{
  "d_model": 96,
  "positions": "rope",
  "attn_scale": 0.177,
  "bias": "none",
  "init": "normal",
  "init_std_up": 0.0731,
  "lr_mult_qkv": 0.7,
  "beta1": 0.95,
  "decay_shape": "linear"
}
Each number is 200 + 20 x the weight over its row's rms, rounded and kept within 0 to 999. Layers, rows and columns count from 0. The size before them is the row's rms in percent of the matrix's.

# gate: layer 4 MLP gate, 256x96, rms 0.172, rows 106-129, columns 0-95
# up: layer 4 MLP up, 256x96, rms 0.161, rows 106-129, columns 0-95
# down: layer 4 MLP down (transposed), 256x96, rms 0.15, rows 106-129, columns 0-95
gate106,094,184,214,187,181,207,193,203,170,229,198,198,199,196,197,177,210,186,234,195,207,175,195,218,177,206,208,162,208,189,200,185,222,200,163,190,244,212,193,225,236,228,216,144,179,206,190,231,187,205,212,181,186,179,223,223,208,188,188,182,207,192,189,215,229,195,223,242,188,213,183,184,211,231,210,217,215,170,204,161,222,187,188,174,204,217,220,190,207,188,206,221,189,198,261,201,202
up106,103,210,208,166,175,203,197,187,185,220,202,187,198,237,180,134,232,228,163,187,216,206,224,184,232,209,192,221,181,175,188,207,233,168,185,237,194,187,201,223,198,191,193,216,200,220,206,187,202,177,216,182,210,186,168,183,176,188,205,201,215,179,183,179,190,196,189,198,191,215,184,178,194,171,200,183,227,227,215,189,175,214,201,200,232,165,207,217,221,237,189,207,161,204,188,181,208
down106,099,191,220,193,177,188,189,184,235,238,228,185,200,203,187,187,216,216,180,201,217,181,235,184,215,169,208,194,184,193,199,192,205,194,197,197,212,193,196,151,163,197,248,190,229,198,196,181,224,180,198,227,196,177,168,178,186,169,210,199,213,156,181,180,172,168,165,222,185,200,183,201,200,200,184,162,190,192,192,241,191,200,163,212,203,186,216,186,210,208,242,215,188,213,207,205,215
gate107,103,186,235,238,155,207,210,217,211,175,187,194,220,186,195,214,195,158,211,201,181,172,238,180,160,187,174,211,166,191,202,193,196,186,239,200,207,163,170,188,182,186,225,186,196,182,203,199,231,203,215,190,196,191,195,219,189,181,185,225,189,195,193,186,231,245,202,211,187,198,221,198,226,208,161,234,242,194,221,199,198,181,187,194,181,188,168,184,205,220,199,195,228,207,203,211,213
up107,100,177,189,177,216,188,208,184,184,180,229,215,185,226,219,194,177,184,203,169,205,206,181,198,210,212,195,201,190,220,211,202,180,155,179,186,196,193,241,187,169,248,163,192,205,232,186,193,226,200,200,213,233,222,217,206,196,209,221,167,174,190,195,200,193,193,174,205,194,221,178,184,193,209,225,218,207,200,216,202,176,239,185,178,196,238,210,215,186,228,228,214,180,236,157,178,218
down107,109,157,185,197,256,204,170,210,200,239,194,214,173,200,192,195,198,189,215,189,212,200,174,206,238,218,203,165,200,214,191,194,208,210,171,204,173,192,201,224,230,234,198,172,178,191,200,215,216,175,178,181,183,219,177,192,200,199,201,179,208,198,189,184,213,147,182,228,206,239,199,228,218,192,219,187,149,206,207,180,182,202,220,188,179,212,238,195,195,186,202,222,177,203,184,188,209
gate108,103,245,209,199,222,197,200,203,181,194,159,208,193,209,194,216,215,186,205,250,190,203,194,183,201,217,178,228,194,209,186,179,218,202,182,173,207,225,157,181,173,197,239,200,208,181,158,188,197,200,194,222,205,220,194,218,234,217,182,196,178,229,154,165,204,192,178,226,174,225,193,194,180,224,184,203,178,205,214,176,176,175,226,218,225,210,182,225,236,207,210,194,183,201,196,189,199
up108,101,174,204,210,200,215,212,190,183,210,211,185,192,188,221,205,187,192,237,174,209,219,163,209,185,171,165,189,222,181,189,213,197,168,187,215,201,182,187,180,197,225,222,191,195,191,208,224,236,208,204,183,196,170,171,214,236,186,181,185,222,216,217,193,164,165,191,182,208,222,171,232,243,175,229,193,237,176,214,193,177,227,189,161,199,174,176,193,218,225,196,190,197,222,194,206,186
down108,099,223,190,176,217,166,205,168,209,198,185,198,190,218,166,229,192,184,222,176,209,212,179,196,228,188,183,181,202,228,216,175,175,200,202,213,179,186,203,191,210,206,169,204,193,169,226,182,248,221,171,180,208,236,241,185,196,176,185,178,182,226,204,201,190,224,229,186,211,177,219,223,192,191,188,191,182,232,192,217,180,179,201,199,197,181,238,232,186,225,221,223,187,167,203,184,205
gate109,096,214,210,223,188,200,210,183,196,209,176,193,185,210,181,217,203,187,186,224,153,174,188,186,245,202,187,210,221,203,199,191,223,195,180,204,180,190,178,162,197,192,211,212,190,204,164,208,185,134,202,184,195,196,187,220,187,197,201,197,194,197,202,192,168,182,215,199,188,202,232,215,204,239,197,212,207,164,221,184,190,190,144,189,229,175,195,239,160,212,217,177,209,220,178,183,184
up109,106,210,199,241,191,201,195,198,178,201,225,210,190,217,190,197,142,203,185,196,186,191,209,167,209,188,170,205,197,218,239,213,218,215,217,227,188,167,241,217,240,188,209,199,228,184,193,188,191,199,184,201,192,193,244,207,197,207,197,203,204,200,221,206,184,203,212,196,200,203,234,173,191,194,197,227,162,147,215,207,235,177,193,188,168,204,199,212,171,217,245,203,202,167,179,212,210
down109,098,204,182,177,179,200,184,207,217,221,219,178,226,169,216,217,184,178,237,219,167,198,218,207,158,224,206,176,185,203,176,213,221,218,185,190,197,193,168,224,185,197,165,227,198,215,185,184,208,173,196,218,194,201,177,226,225,220,195,208,253,212,198,183,182,198,235,208,182,175,226,251,229,206,210,214,186,211,206,213,222,233,203,202,205,194,233,209,184,177,184,192,190,198,224,194,223
gate110,099,216,213,225,216,187,209,201,164,196,218,194,210,195,222,188,184,194,189,221,212,198,182,149,202,172,218,195,181,202,174,222,181,206,220,213,192,224,207,183,162,222,194,207,146,162,150,209,211,198,199,199,196,222,224,181,233,182,204,180,215,181,233,192,208,208,213,201,194,186,199,206,195,234,189,194,177,178,219,206,185,167,209,205,150,204,169,172,190,190,198,178,194,243,195,207,211
up110,099,211,200,235,198,215,188,201,192,222,176,216,195,215,226,200,184,213,192,220,233,227,233,171,232,197,192,200,207,203,214,194,186,212,172,193,195,189,159,206,206,179,205,191,181,158,218,172,188,174,194,189,196,199,191,187,244,219,176,198,214,204,214,210,229,195,213,195,170,239,229,208,204,224,169,170,169,197,202,195,196,184,258,211,181,201,164,193,182,182,185,171,179,208,205,226,222
down110,103,189,165,199,189,171,192,187,224,191,209,207,162,229,185,220,179,194,204,187,179,197,236,162,203,209,165,222,188,203,203,191,190,199,222,218,182,170,159,173,199,217,181,219,184,213,192,203,212,160,205,183,167,200,184,207,191,205,169,189,200,176,208,185,204,217,205,197,184,169,215,197,225,196,220,222,157,194,213,166,171,207,214,189,162,208,202,173,164,213,223,244,206,207,218,201,180
gate111,111,213,182,212,193,188,210,188,193,204,217,177,195,197,183,193,189,184,181,204,201,178,187,197,194,180,160,200,186,230,229,180,232,177,209,179,202,219,230,235,210,223,192,151,186,239,200,209,199,189,186,196,222,212,212,164,207,209,178,166,188,193,161,179,168,222,215,191,221,212,199,194,177,214,204,217,249,177,212,174,183,203,171,196,202,239,242,224,193,162,200,219,204,204,185,203,191
up111,109,191,193,184,194,180,235,208,209,197,205,215,218,195,207,200,220,198,193,203,140,174,202,192,210,221,203,175,211,204,157,212,187,173,176,188,195,181,194,177,173,195,215,230,194,215,187,186,229,184,241,183,176,183,183,182,191,216,182,245,219,205,254,216,209,216,220,223,223,198,194,196,234,210,241,176,220,213,207,216,200,222,203,174,213,181,197,190,175,210,191,183,188,233,169,213,208
down111,103,225,218,191,169,213,214,184,230,229,201,222,193,216,190,180,187,168,173,206,256,223,193,202,196,213,206,197,180,175,226,209,212,209,219,217,173,226,205,177,218,228,188,210,196,209,185,230,247,215,163,179,175,223,180,185,202,200,194,179,175,163,192,198,218,191,215,191,177,184,203,194,176,187,234,197,191,198,233,223,179,204,202,223,191,198,224,211,210,216,222,232,207,164,219,194,180
gate112,105,244,217,219,163,190,220,188,182,228,201,172,196,200,187,190,224,203,155,208,211,223,178,209,200,229,201,225,191,208,218,216,206,254,207,200,223,204,218,225,204,200,198,191,243,206,198,234,217,215,197,208,176,184,226,162,205,177,221,173,210,187,202,195,222,183,173,192,176,235,160,203,195,211,204,183,226,199,176,189,198,231,195,186,193,228,199,197,237,201,209,216,201,187,218,194,236
up112,098,188,200,218,214,216,201,211,209,228,225,161,174,256,231,210,205,187,216,226,153,192,205,195,162,205,187,210,197,197,178,194,169,188,194,191,182,180,170,219,219,191,213,174,210,213,214,185,206,190,178,246,178,221,200,211,225,229,195,174,192,180,210,208,216,214,218,216,176,177,216,235,203,179,190,215,172,163,198,194,227,188,200,166,208,196,185,177,167,183,177,186,202,215,197,193,214
down112,107,211,197,193,180,208,221,201,187,199,235,217,150,203,221,205,226,221,199,208,232,218,197,192,200,200,194,210,212,186,226,221,196,192,198,192,206,216,237,206,202,232,197,195,217,207,208,232,207,193,204,224,155,228,216,209,209,187,189,193,204,164,192,202,236,199,169,182,193,216,163,292,228,197,191,190,204,209,170,204,208,208,179,210,199,211,227,193,182,215,205,174,204,216,215,219,197
gate113,092,190,197,180,199,213,208,173,194,204,155,216,184,200,213,220,213,193,182,218,216,204,221,194,186,211,210,235,172,219,219,187,233,205,176,228,168,189,187,209,180,218,207,202,210,166,188,181,219,200,217,171,229,230,218,192,177,169,203,234,178,216,203,251,209,219,215,200,204,224,185,188,204,169,213,221,210,194,245,201,176,180,179,188,210,213,190,198,209,221,244,232,211,164,215,203,190
up113,095,204,196,212,196,231,246,215,236,219,204,201,205,239,186,199,229,202,233,211,231,172,205,204,207,233,205,216,209,207,203,244,224,187,185,189,162,200,166,195,177,234,198,201,216,235,154,211,219,207,199,177,207,207,177,179,194,223,171,195,228,212,225,170,205,188,214,205,211,221,207,223,203,195,192,209,190,202,208,210,221,200,238,228,203,209,195,200,168,201,171,211,240,212,222,186,196
down113,087,186,203,173,210,185,193,224,226,186,164,195,199,201,181,225,207,208,185,201,196,224,205,217,217,190,217,216,197,202,214,255,188,217,200,166,191,170,225,218,165,220,248,210,185,166,207,174,197,168,206,214,219,205,205,183,204,208,165,213,222,202,190,227,196,187,163,189,210,214,216,259,231,209,201,213,189,195,220,199,195,202,208,170,205,186,184,195,181,180,222,187,179,229,182,235,218
gate114,100,211,186,224,204,204,223,218,208,183,193,196,193,202,209,217,190,163,184,210,196,192,217,174,168,193,206,195,192,228,225,241,215,173,188,210,167,202,214,188,223,184,228,206,248,180,202,212,209,188,187,204,183,165,188,229,226,236,199,197,211,164,208,203,194,219,191,206,184,209,208,191,171,200,194,173,195,200,187,176,197,159,186,229,202,189,196,235,230,159,259,190,205,194,215,225,227
up114,096,200,188,213,194,225,177,188,217,220,203,195,174,216,192,207,190,198,203,190,210,160,218,226,205,207,198,170,240,190,228,185,212,196,218,235,170,221,180,222,171,203,200,174,187,185,204,195,196,196,210,190,216,224,178,204,159,150,225,229,186,227,220,195,169,160,214,193,207,224,179,209,220,187,233,191,182,203,210,192,194,193,233,190,190,154,200,157,206,230,196,199,227,211,176,190,202
down114,092,200,237,186,187,176,210,206,167,208,192,198,211,197,158,197,198,232,151,203,245,234,207,203,216,170,205,181,189,193,216,223,218,160,210,186,224,190,189,193,190,209,197,213,192,194,211,190,201,220,166,220,188,199,213,223,169,217,173,184,207,236,192,199,213,223,199,199,150,162,199,199,205,219,207,218,187,208,195,220,203,212,187,222,194,229,191,241,233,211,229,223,209,205,169,219,205
gate115,086,228,219,214,192,180,183,220,195,188,231,207,228,203,231,210,207,184,235,176,167,200,167,235,201,177,196,175,166,210,209,189,190,199,211,196,188,192,156,228,201,196,186,220,181,157,185,170,212,209,216,195,218,184,193,165,190,208,190,197,175,191,203,168,205,196,191,216,212,211,179,203,215,196,234,209,167,238,210,229,225,190,182,212,225,185,211,215,190,196,204,233,195,178,199,247,173
up115,091,163,177,185,199,185,194,178,156,214,202,190,250,183,200,222,241,180,233,194,195,216,204,179,209,183,199,188,201,176,202,188,219,181,212,192,203,202,199,195,186,184,184,229,177,207,198,241,200,201,194,166,212,178,201,196,219,198,188,174,183,199,190,228,190,176,190,221,189,196,186,162,167,233,226,212,194,180,182,179,183,220,211,198,205,225,197,203,208,242,188,155,200,229,188,186,155
down115,091,232,177,197,206,190,207,214,181,205,196,188,161,153,207,232,191,166,233,209,210,218,196,213,202,184,213,258,230,210,196,219,164,183,185,233,224,197,180,201,189,196,200,230,201,204,218,200,229,228,231,212,211,225,209,201,202,188,207,175,208,201,155,187,202,209,204,167,180,167,185,213,211,223,184,165,192,213,227,224,217,209,231,181,202,215,235,220,190,196,200,190,194,208,193,189,196
gate116,087,189,219,188,171,219,223,217,197,201,172,177,196,190,203,176,177,191,192,199,230,193,170,190,209,221,184,218,198,158,193,190,234,198,207,211,208,175,185,253,187,223,170,227,204,222,185,180,225,196,199,182,203,205,217,231,197,195,207,232,180,213,204,188,209,164,200,213,223,228,224,192,200,205,220,205,140,220,212,156,211,230,189,197,221,239,186,212,209,219,191,225,200,188,191,184,180
up116,094,208,177,190,174,214,225,193,208,214,171,182,209,202,179,176,185,211,170,210,197,193,203,223,169,222,197,196,219,193,221,189,202,207,200,208,232,194,192,205,225,185,143,216,191,201,239,210,208,184,198,201,193,206,173,219,218,231,210,222,215,201,213,247,223,213,172,215,195,203,203,230,193,241,147,210,171,202,202,179,187,206,155,214,214,196,199,186,178,231,222,225,187,205,184,232,225
down116,099,189,216,237,250,210,180,186,202,227,193,200,182,234,199,199,190,197,197,196,194,181,204,194,154,189,231,206,170,244,201,209,194,198,217,195,214,216,187,186,188,161,185,186,256,213,187,183,200,176,222,190,170,178,199,181,178,210,224,194,222,192,183,196,234,235,183,175,189,198,194,208,180,206,165,239,186,184,185,205,189,189,189,215,195,193,167,204,205,198,227,227,181,206,218,227,216
gate117,100,185,215,152,222,202,168,187,179,208,177,175,189,177,207,174,201,222,196,217,191,188,241,244,178,241,218,251,192,170,177,174,189,213,168,219,242,244,211,175,207,203,198,189,217,203,193,212,211,199,192,184,191,218,166,193,183,194,195,192,233,210,175,222,198,221,171,222,200,204,200,190,207,179,181,198,185,198,219,222,183,175,205,224,201,172,197,180,188,195,212,211,201,189,212,187,197
up117,094,195,208,184,222,211,201,172,191,176,190,196,186,181,191,156,193,201,177,194,202,190,203,218,196,225,252,198,234,194,209,211,162,216,205,218,232,195,184,238,167,196,204,178,230,190,207,216,198,225,200,199,191,191,168,177,193,165,235,187,183,211,179,216,190,181,215,192,195,190,220,204,173,168,185,167,210,173,197,248,204,163,211,177,167,200,196,227,200,188,183,188,198,214,234,221,204
down117,099,175,216,147,185,185,189,166,189,198,187,176,219,181,186,184,173,237,233,217,194,201,233,217,191,238,223,240,182,199,178,202,188,207,181,224,214,180,206,173,197,187,209,197,206,221,174,210,218,203,211,203,201,201,169,201,194,213,198,188,228,228,177,229,186,214,211,225,188,187,217,206,160,148,193,169,218,178,210,213,200,182,228,202,180,177,187,183,183,199,211,196,194,192,240,202,193
gate118,093,216,176,186,243,207,200,199,213,212,162,197,196,171,200,206,207,178,184,188,233,200,243,189,195,204,230,218,215,225,195,210,232,240,175,202,197,197,199,173,202,189,180,199,212,166,200,208,207,204,204,210,233,191,169,203,176,225,169,159,234,178,243,194,219,224,188,194,202,217,191,205,204,200,190,245,194,192,229,222,188,180,198,211,181,223,185,189,209,194,176,181,208,226,236,229,217
up118,108,189,213,193,199,208,208,189,213,190,201,215,198,217,185,221,171,194,232,197,166,192,150,183,208,193,182,232,222,179,186,183,251,218,163,204,198,203,188,220,179,229,222,168,191,187,211,175,183,180,205,207,175,207,187,213,242,204,183,219,174,195,205,172,213,184,181,150,164,186,201,234,226,195,192,206,201,209,154,209,197,207,181,236,214,228,191,192,185,196,191,193,204,214,221,203,209
down118,098,202,206,218,203,199,190,225,223,202,246,192,220,222,229,231,246,195,221,204,190,200,211,180,213,231,186,221,179,192,197,163,174,209,222,209,175,208,206,224,175,229,206,172,182,167,208,224,198,183,228,189,199,208,201,200,230,194,174,225,206,191,218,221,200,187,187,153,206,226,164,211,219,184,202,216,169,222,180,189,213,184,213,177,229,210,167,206,196,189,186,236,184,219,211,222,186
gate119,101,193,200,216,185,171,199,189,189,192,166,206,194,238,224,161,186,224,164,196,202,208,171,201,228,227,191,208,193,203,199,216,202,205,177,188,166,242,187,194,179,176,182,209,208,184,189,188,233,207,227,178,204,201,194,173,180,213,214,228,221,210,175,186,190,203,179,212,241,215,211,222,226,189,187,206,145,221,221,209,201,200,180,212,199,195,197,175,246,238,218,223,219,218,200,175,204
up119,098,225,219,204,192,213,181,226,195,212,199,198,175,211,212,199,211,178,178,186,212,208,237,198,200,201,180,221,216,208,159,210,183,208,193,202,213,210,212,210,198,216,226,166,182,245,154,235,198,212,203,208,163,199,210,191,213,211,212,215,209,226,208,197,182,178,209,167,200,225,187,229,234,182,178,262,203,194,207,169,236,205,235,171,195,211,204,198,205,227,178,214,202,197,236,176,197
down119,097,211,189,182,192,209,238,200,176,168,179,195,174,218,222,198,193,231,194,214,192,185,178,204,211,176,185,187,216,207,216,192,201,189,191,199,166,201,189,222,207,186,170,237,213,163,219,195,211,211,263,165,178,187,189,179,171,249,199,237,184,216,183,203,206,209,192,216,229,210,246,208,213,158,217,186,208,222,193,222,199,202,211,191,196,194,227,185,216,185,217,221,201,214,212,221,216
gate120,097,220,166,218,194,196,193,192,167,241,200,195,162,231,220,183,239,199,151,231,196,202,205,196,226,204,203,196,210,202,209,203,203,193,193,212,237,216,224,202,184,200,208,203,204,183,204,173,174,206,217,195,193,216,219,221,216,179,194,211,222,203,211,227,205,215,209,197,210,250,236,208,175,213,195,203,192,185,181,152,187,230,188,197,183,207,204,199,193,165,232,184,172,197,237,181,160
up120,108,196,176,200,216,218,184,247,185,200,198,202,173,199,162,218,219,231,230,183,222,238,191,186,179,166,218,185,174,191,184,199,231,181,212,170,194,244,227,190,196,195,218,211,197,205,218,173,246,176,194,221,212,208,201,192,167,222,186,187,222,193,196,216,183,191,197,240,207,202,216,170,172,227,182,170,158,190,211,194,203,207,229,196,203,225,214,221,186,178,212,197,189,201,192,189,202
down120,099,191,193,171,209,220,179,204,192,202,206,235,210,204,211,196,202,196,174,221,197,216,199,232,194,214,259,197,209,200,180,231,188,239,167,188,151,225,191,219,212,183,212,229,172,226,225,169,178,192,216,205,191,179,198,223,191,224,211,199,239,204,207,204,210,208,183,235,216,207,212,198,192,196,188,208,174,186,188,165,195,201,218,212,181,184,197,184,213,210,158,196,225,185,252,219,186
gate121,096,186,178,236,186,174,166,204,207,210,214,210,224,200,188,208,205,191,209,170,224,196,211,207,176,208,199,191,196,216,172,202,196,228,205,173,188,210,197,173,197,196,193,209,195,181,181,182,177,233,237,220,184,199,197,208,180,187,233,209,189,190,216,183,217,195,200,215,232,224,215,179,194,167,218,214,188,225,246,248,178,216,173,229,227,198,189,172,158,228,194,235,161,198,185,216,204
up121,109,214,165,196,239,237,261,214,205,170,228,148,174,215,171,184,167,189,169,175,188,200,207,201,191,203,183,201,211,185,202,197,222,183,207,196,207,207,198,186,210,174,213,201,220,204,203,183,185,211,227,186,200,199,170,217,186,197,167,199,209,221,198,207,193,191,197,187,219,183,188,215,182,199,210,156,180,191,173,237,219,202,171,203,188,169,207,233,204,234,193,200,186,211,164,192,188
down121,106,218,203,204,186,174,227,181,206,234,181,230,192,249,202,176,197,238,139,175,202,197,216,206,207,190,223,164,193,225,205,221,177,227,211,193,202,220,210,210,203,213,186,236,182,199,204,155,203,187,206,218,216,190,194,190,202,211,192,213,236,204,208,189,180,226,199,229,179,210,179,183,200,164,214,192,214,212,217,150,185,186,201,209,203,215,191,198,200,196,218,221,205,213,168,229,231
gate122,104,219,237,199,196,236,169,236,203,215,221,219,235,215,212,149,210,189,155,192,208,211,214,206,231,226,169,214,174,209,203,214,208,210,220,193,168,176,236,206,225,210,212,186,201,192,180,192,208,210,177,197,190,218,209,208,217,193,215,168,215,188,171,205,212,215,195,187,202,207,229,191,147,191,179,199,204,207,196,185,226,202,236,188,202,172,191,170,197,183,204,194,161,185,221,184,190
up122,108,211,214,159,201,229,169,217,188,212,204,251,196,193,198,210,189,155,181,178,217,215,201,186,202,231,214,195,222,217,176,205,176,170,174,193,235,201,214,208,204,174,234,179,230,195,177,211,204,199,208,204,159,220,207,210,201,197,205,186,214,189,223,180,173,232,205,193,199,176,199,211,205,231,180,234,179,172,189,224,198,198,175,205,210,204,195,193,178,171,195,158,167,216,215,176,175
down122,103,195,198,204,209,194,238,224,217,202,198,205,200,187,219,186,169,208,160,194,220,205,215,211,192,201,216,197,208,169,237,239,194,202,197,181,195,204,234,167,190,191,230,214,198,217,190,200,190,158,174,222,218,210,196,204,192,216,190,203,157,206,146,186,209,174,177,182,165,165,220,231,188,213,222,183,215,185,184,240,225,193,235,227,185,203,186,202,209,163,212,204,212,217,199,217,194
gate123,107,209,208,226,241,192,245,166,226,210,207,224,183,215,226,186,222,200,198,183,219,202,207,189,228,205,186,185,214,196,209,183,171,197,213,214,222,193,184,197,190,222,219,164,217,167,185,188,182,233,213,188,230,240,214,221,200,188,248,198,218,195,205,189,190,216,205,199,195,172,213,209,181,178,183,172,200,181,161,231,179,160,178,217,187,203,221,194,186,200,171,206,181,170,177,183,189
up123,110,192,191,212,192,173,169,239,168,200,213,175,204,205,229,211,176,199,203,218,195,222,221,206,214,214,224,224,154,191,225,200,197,165,213,189,218,190,204,202,233,143,182,182,219,198,189,215,193,200,209,164,167,184,190,194,215,253,174,186,179,193,209,195,214,215,220,216,217,173,202,204,222,242,189,221,203,189,199,226,211,196,177,174,183,221,199,189,199,203,194,177,192,227,187,204,164
down123,108,203,201,217,221,180,196,211,187,193,225,230,228,213,174,181,170,144,199,224,216,189,195,189,198,187,251,185,204,178,179,185,224,195,198,219,185,199,194,193,182,244,242,173,158,188,199,203,199,211,192,204,188,197,211,202,194,214,245,210,233,205,200,178,187,223,176,223,220,212,231,174,175,199,222,204,194,177,196,206,208,201,219,194,226,191,181,200,192,220,228,200,214,156,218,184,221
gate124,102,196,196,171,225,188,203,202,206,187,186,184,187,191,195,193,247,219,207,190,213,183,178,226,162,212,204,219,185,204,194,150,191,204,188,166,210,198,202,174,199,198,208,209,212,209,196,205,208,198,235,187,213,218,223,235,190,183,156,215,209,241,187,168,192,214,214,186,207,184,174,175,182,203,222,196,240,208,261,199,206,222,205,193,204,220,173,168,195,189,196,225,178,164,202,175,178
up124,095,201,183,196,220,174,216,220,200,177,163,227,179,210,238,201,173,201,189,205,193,205,223,173,211,171,169,189,205,206,243,209,216,163,257,210,217,202,205,237,193,198,216,198,197,208,193,224,199,208,184,210,214,246,202,190,179,222,207,179,181,203,144,213,205,183,208,198,221,196,213,188,188,172,215,190,175,218,210,173,192,163,234,205,190,208,207,211,204,229,195,187,190,210,204,163,194
down124,097,187,194,227,224,219,219,208,168,197,208,208,227,187,207,169,179,195,190,161,200,224,176,208,151,226,222,236,196,191,170,169,160,203,213,204,206,222,181,199,190,194,185,230,205,197,218,182,179,187,229,204,163,210,215,189,200,195,196,190,178,212,245,203,148,208,178,194,228,242,193,181,216,199,198,215,207,176,175,200,232,175,195,215,199,202,195,187,201,189,184,182,199,226,198,180,218
gate125,099,239,205,234,219,213,205,173,193,210,195,200,229,228,188,180,167,218,176,216,220,213,196,219,212,213,194,227,211,183,204,168,195,203,190,209,207,174,156,216,254,201,216,176,214,184,202,191,201,202,205,191,173,190,186,241,217,191,211,204,210,164,167,221,180,199,198,230,216,218,218,227,218,219,157,218,191,200,223,172,202,195,209,239,192,205,193,192,178,186,192,219,182,178,198,164,179
up125,096,232,185,154,210,195,196,207,193,202,220,172,225,205,178,187,203,197,194,152,223,194,172,219,192,184,191,224,165,204,228,202,210,220,207,231,208,232,233,168,227,179,184,204,233,174,191,222,155,196,224,239,210,214,214,241,193,187,188,196,204,208,171,168,150,240,197,203,199,201,203,206,216,182,194,208,217,213,192,209,218,191,189,211,212,204,219,186,218,212,212,213,200,177,190,194,203
down125,098,184,201,218,189,185,206,218,200,172,209,182,196,207,189,256,186,213,239,223,201,184,209,161,223,200,200,186,193,177,216,196,226,184,216,228,186,185,217,187,207,185,189,195,185,164,211,239,194,193,221,201,209,196,184,184,192,197,199,190,219,169,200,222,157,208,196,183,200,221,201,238,216,221,192,213,173,181,204,170,181,177,202,208,200,158,148,181,173,235,182,205,228,230,197,209,217
gate126,086,198,207,244,160,173,197,215,183,209,238,196,201,175,168,181,210,208,205,203,188,219,206,187,195,220,159,226,187,183,214,167,202,199,187,198,245,191,163,199,194,213,196,191,192,211,208,206,200,211,244,194,196,188,212,219,240,232,189,183,214,190,182,177,199,212,177,192,183,199,175,183,209,188,226,183,191,244,208,271,190,202,199,191,194,207,201,195,220,220,218,196,198,191,161,215,199
up126,100,191,186,212,216,206,199,185,223,220,195,207,227,177,153,213,212,222,194,232,181,188,184,205,188,211,175,203,202,220,200,197,153,222,213,209,207,212,161,183,223,187,188,189,183,213,165,180,179,193,230,195,197,189,217,224,219,204,193,162,165,217,192,181,191,189,191,192,158,207,178,200,215,162,231,159,228,224,228,221,203,223,201,219,225,182,207,211,235,219,203,212,175,178,197,215,222
down126,102,241,196,200,186,174,201,168,231,205,176,208,222,213,208,216,225,213,222,202,193,182,221,178,176,191,179,175,195,205,201,213,199,201,193,186,213,223,188,185,243,211,182,206,215,208,201,165,201,214,187,233,215,171,181,215,213,178,237,215,159,230,216,165,192,189,200,194,189,205,203,185,212,169,212,184,201,206,239,206,194,232,227,225,207,201,184,185,260,208,172,188,212,199,242,207,198
gate127,091,209,190,211,216,206,172,191,184,211,190,196,232,215,223,162,210,218,189,211,189,223,176,206,229,179,202,195,200,215,218,187,234,190,199,217,195,224,209,180,193,201,186,194,187,154,193,203,167,236,203,195,200,194,190,194,178,234,203,194,208,195,221,187,194,190,196,250,227,184,152,202,203,218,172,214,200,213,214,256,228,192,208,253,202,217,189,170,188,208,187,212,194,238,204,190,233
up127,091,228,220,209,221,185,204,218,196,204,195,219,190,213,191,203,204,167,271,211,202,186,221,176,148,196,198,200,185,196,240,247,223,203,207,183,211,192,196,207,203,228,202,218,185,205,223,194,221,202,210,214,191,218,175,189,215,192,160,197,190,186,163,202,235,201,191,194,197,205,176,192,183,214,205,185,188,183,251,194,225,196,220,221,187,235,175,215,203,220,200,196,219,214,240,179,197
down127,099,213,226,222,196,206,182,192,197,229,200,170,171,189,219,213,207,190,205,249,201,228,176,197,213,189,230,213,204,216,208,205,200,167,164,233,190,168,193,168,223,200,214,196,213,188,191,227,182,189,201,186,186,230,190,200,201,195,237,201,215,202,155,184,187,169,182,225,195,226,181,153,211,211,217,224,192,185,165,216,230,196,220,222,193,215,201,200,209,180,204,200,178,246,201,168,203
gate128,102,176,167,198,187,172,185,170,223,206,213,192,237,193,225,218,212,192,214,230,206,206,178,210,232,215,201,195,202,213,175,222,204,185,218,187,227,208,208,193,186,188,171,212,181,190,198,238,201,222,197,160,220,205,211,200,205,223,159,215,218,186,179,203,175,165,176,218,183,199,238,213,205,212,195,209,177,219,141,177,218,192,191,185,207,210,199,256,224,172,191,185,214,198,186,213,206
up128,110,192,196,204,216,202,193,215,195,198,207,218,202,179,192,249,161,201,210,176,197,217,201,234,172,202,206,219,190,208,204,191,194,189,187,187,231,239,198,207,191,203,213,209,189,183,180,219,199,170,176,171,182,191,227,183,189,254,206,191,212,157,175,212,256,211,194,233,199,218,248,179,198,198,227,179,212,207,178,170,205,227,186,240,203,199,182,192,217,219,229,207,196,209,219,197,208
down128,107,211,175,206,173,222,218,211,223,203,217,209,205,174,183,183,175,179,193,196,197,215,166,196,204,205,212,210,200,215,201,194,224,191,219,202,224,181,251,167,187,206,196,204,161,235,245,202,184,220,247,177,202,195,212,229,200,181,192,216,207,206,209,173,188,193,219,173,182,185,176,236,182,191,192,212,177,227,182,235,184,150,201,185,189,190,186,221,222,211,183,192,180,181,167,220,203
gate129,100,201,168,195,217,211,181,220,221,208,200,185,171,162,220,170,217,184,160,258,192,236,193,221,204,206,183,204,175,224,187,186,211,206,191,197,189,205,223,192,227,217,176,196,210,220,209,213,211,180,192,239,185,251,179,227,210,191,210,190,183,221,190,174,183,223,192,200,196,193,208,231,196,212,184,228,219,219,174,208,186,177,220,186,197,176,205,234,235,200,183,218,160,194,195,193,195
up129,099,204,192,167,184,226,202,211,195,199,186,192,198,189,176,202,168,194,223,218,186,221,235,213,199,230,166,215,200,188,223,206,237,167,198,192,199,179,188,188,200,218,184,202,205,222,178,224,237,179,171,215,224,252,204,201,207,211,201,221,170,195,198,198,170,204,188,162,220,196,193,177,196,202,189,201,176,220,201,196,168,205,198,237,216,162,211,261,217,209,211,196,187,189,188,188,161
down129,099,154,212,188,213,178,152,175,195,171,183,211,233,200,214,204,210,175,226,213,187,200,209,219,219,219,209,174,198,192,208,200,158,169,206,202,215,196,208,209,190,166,194,202,213,196,200,208,250,195,200,224,191,232,187,202,203,190,234,209,238,206,173,164,205,212,201,190,205,216,188,147,211,227,219,184,172,185,213,202,177,169,219,206,220,185,167,200,202,177,227,194,214,197,197,210,174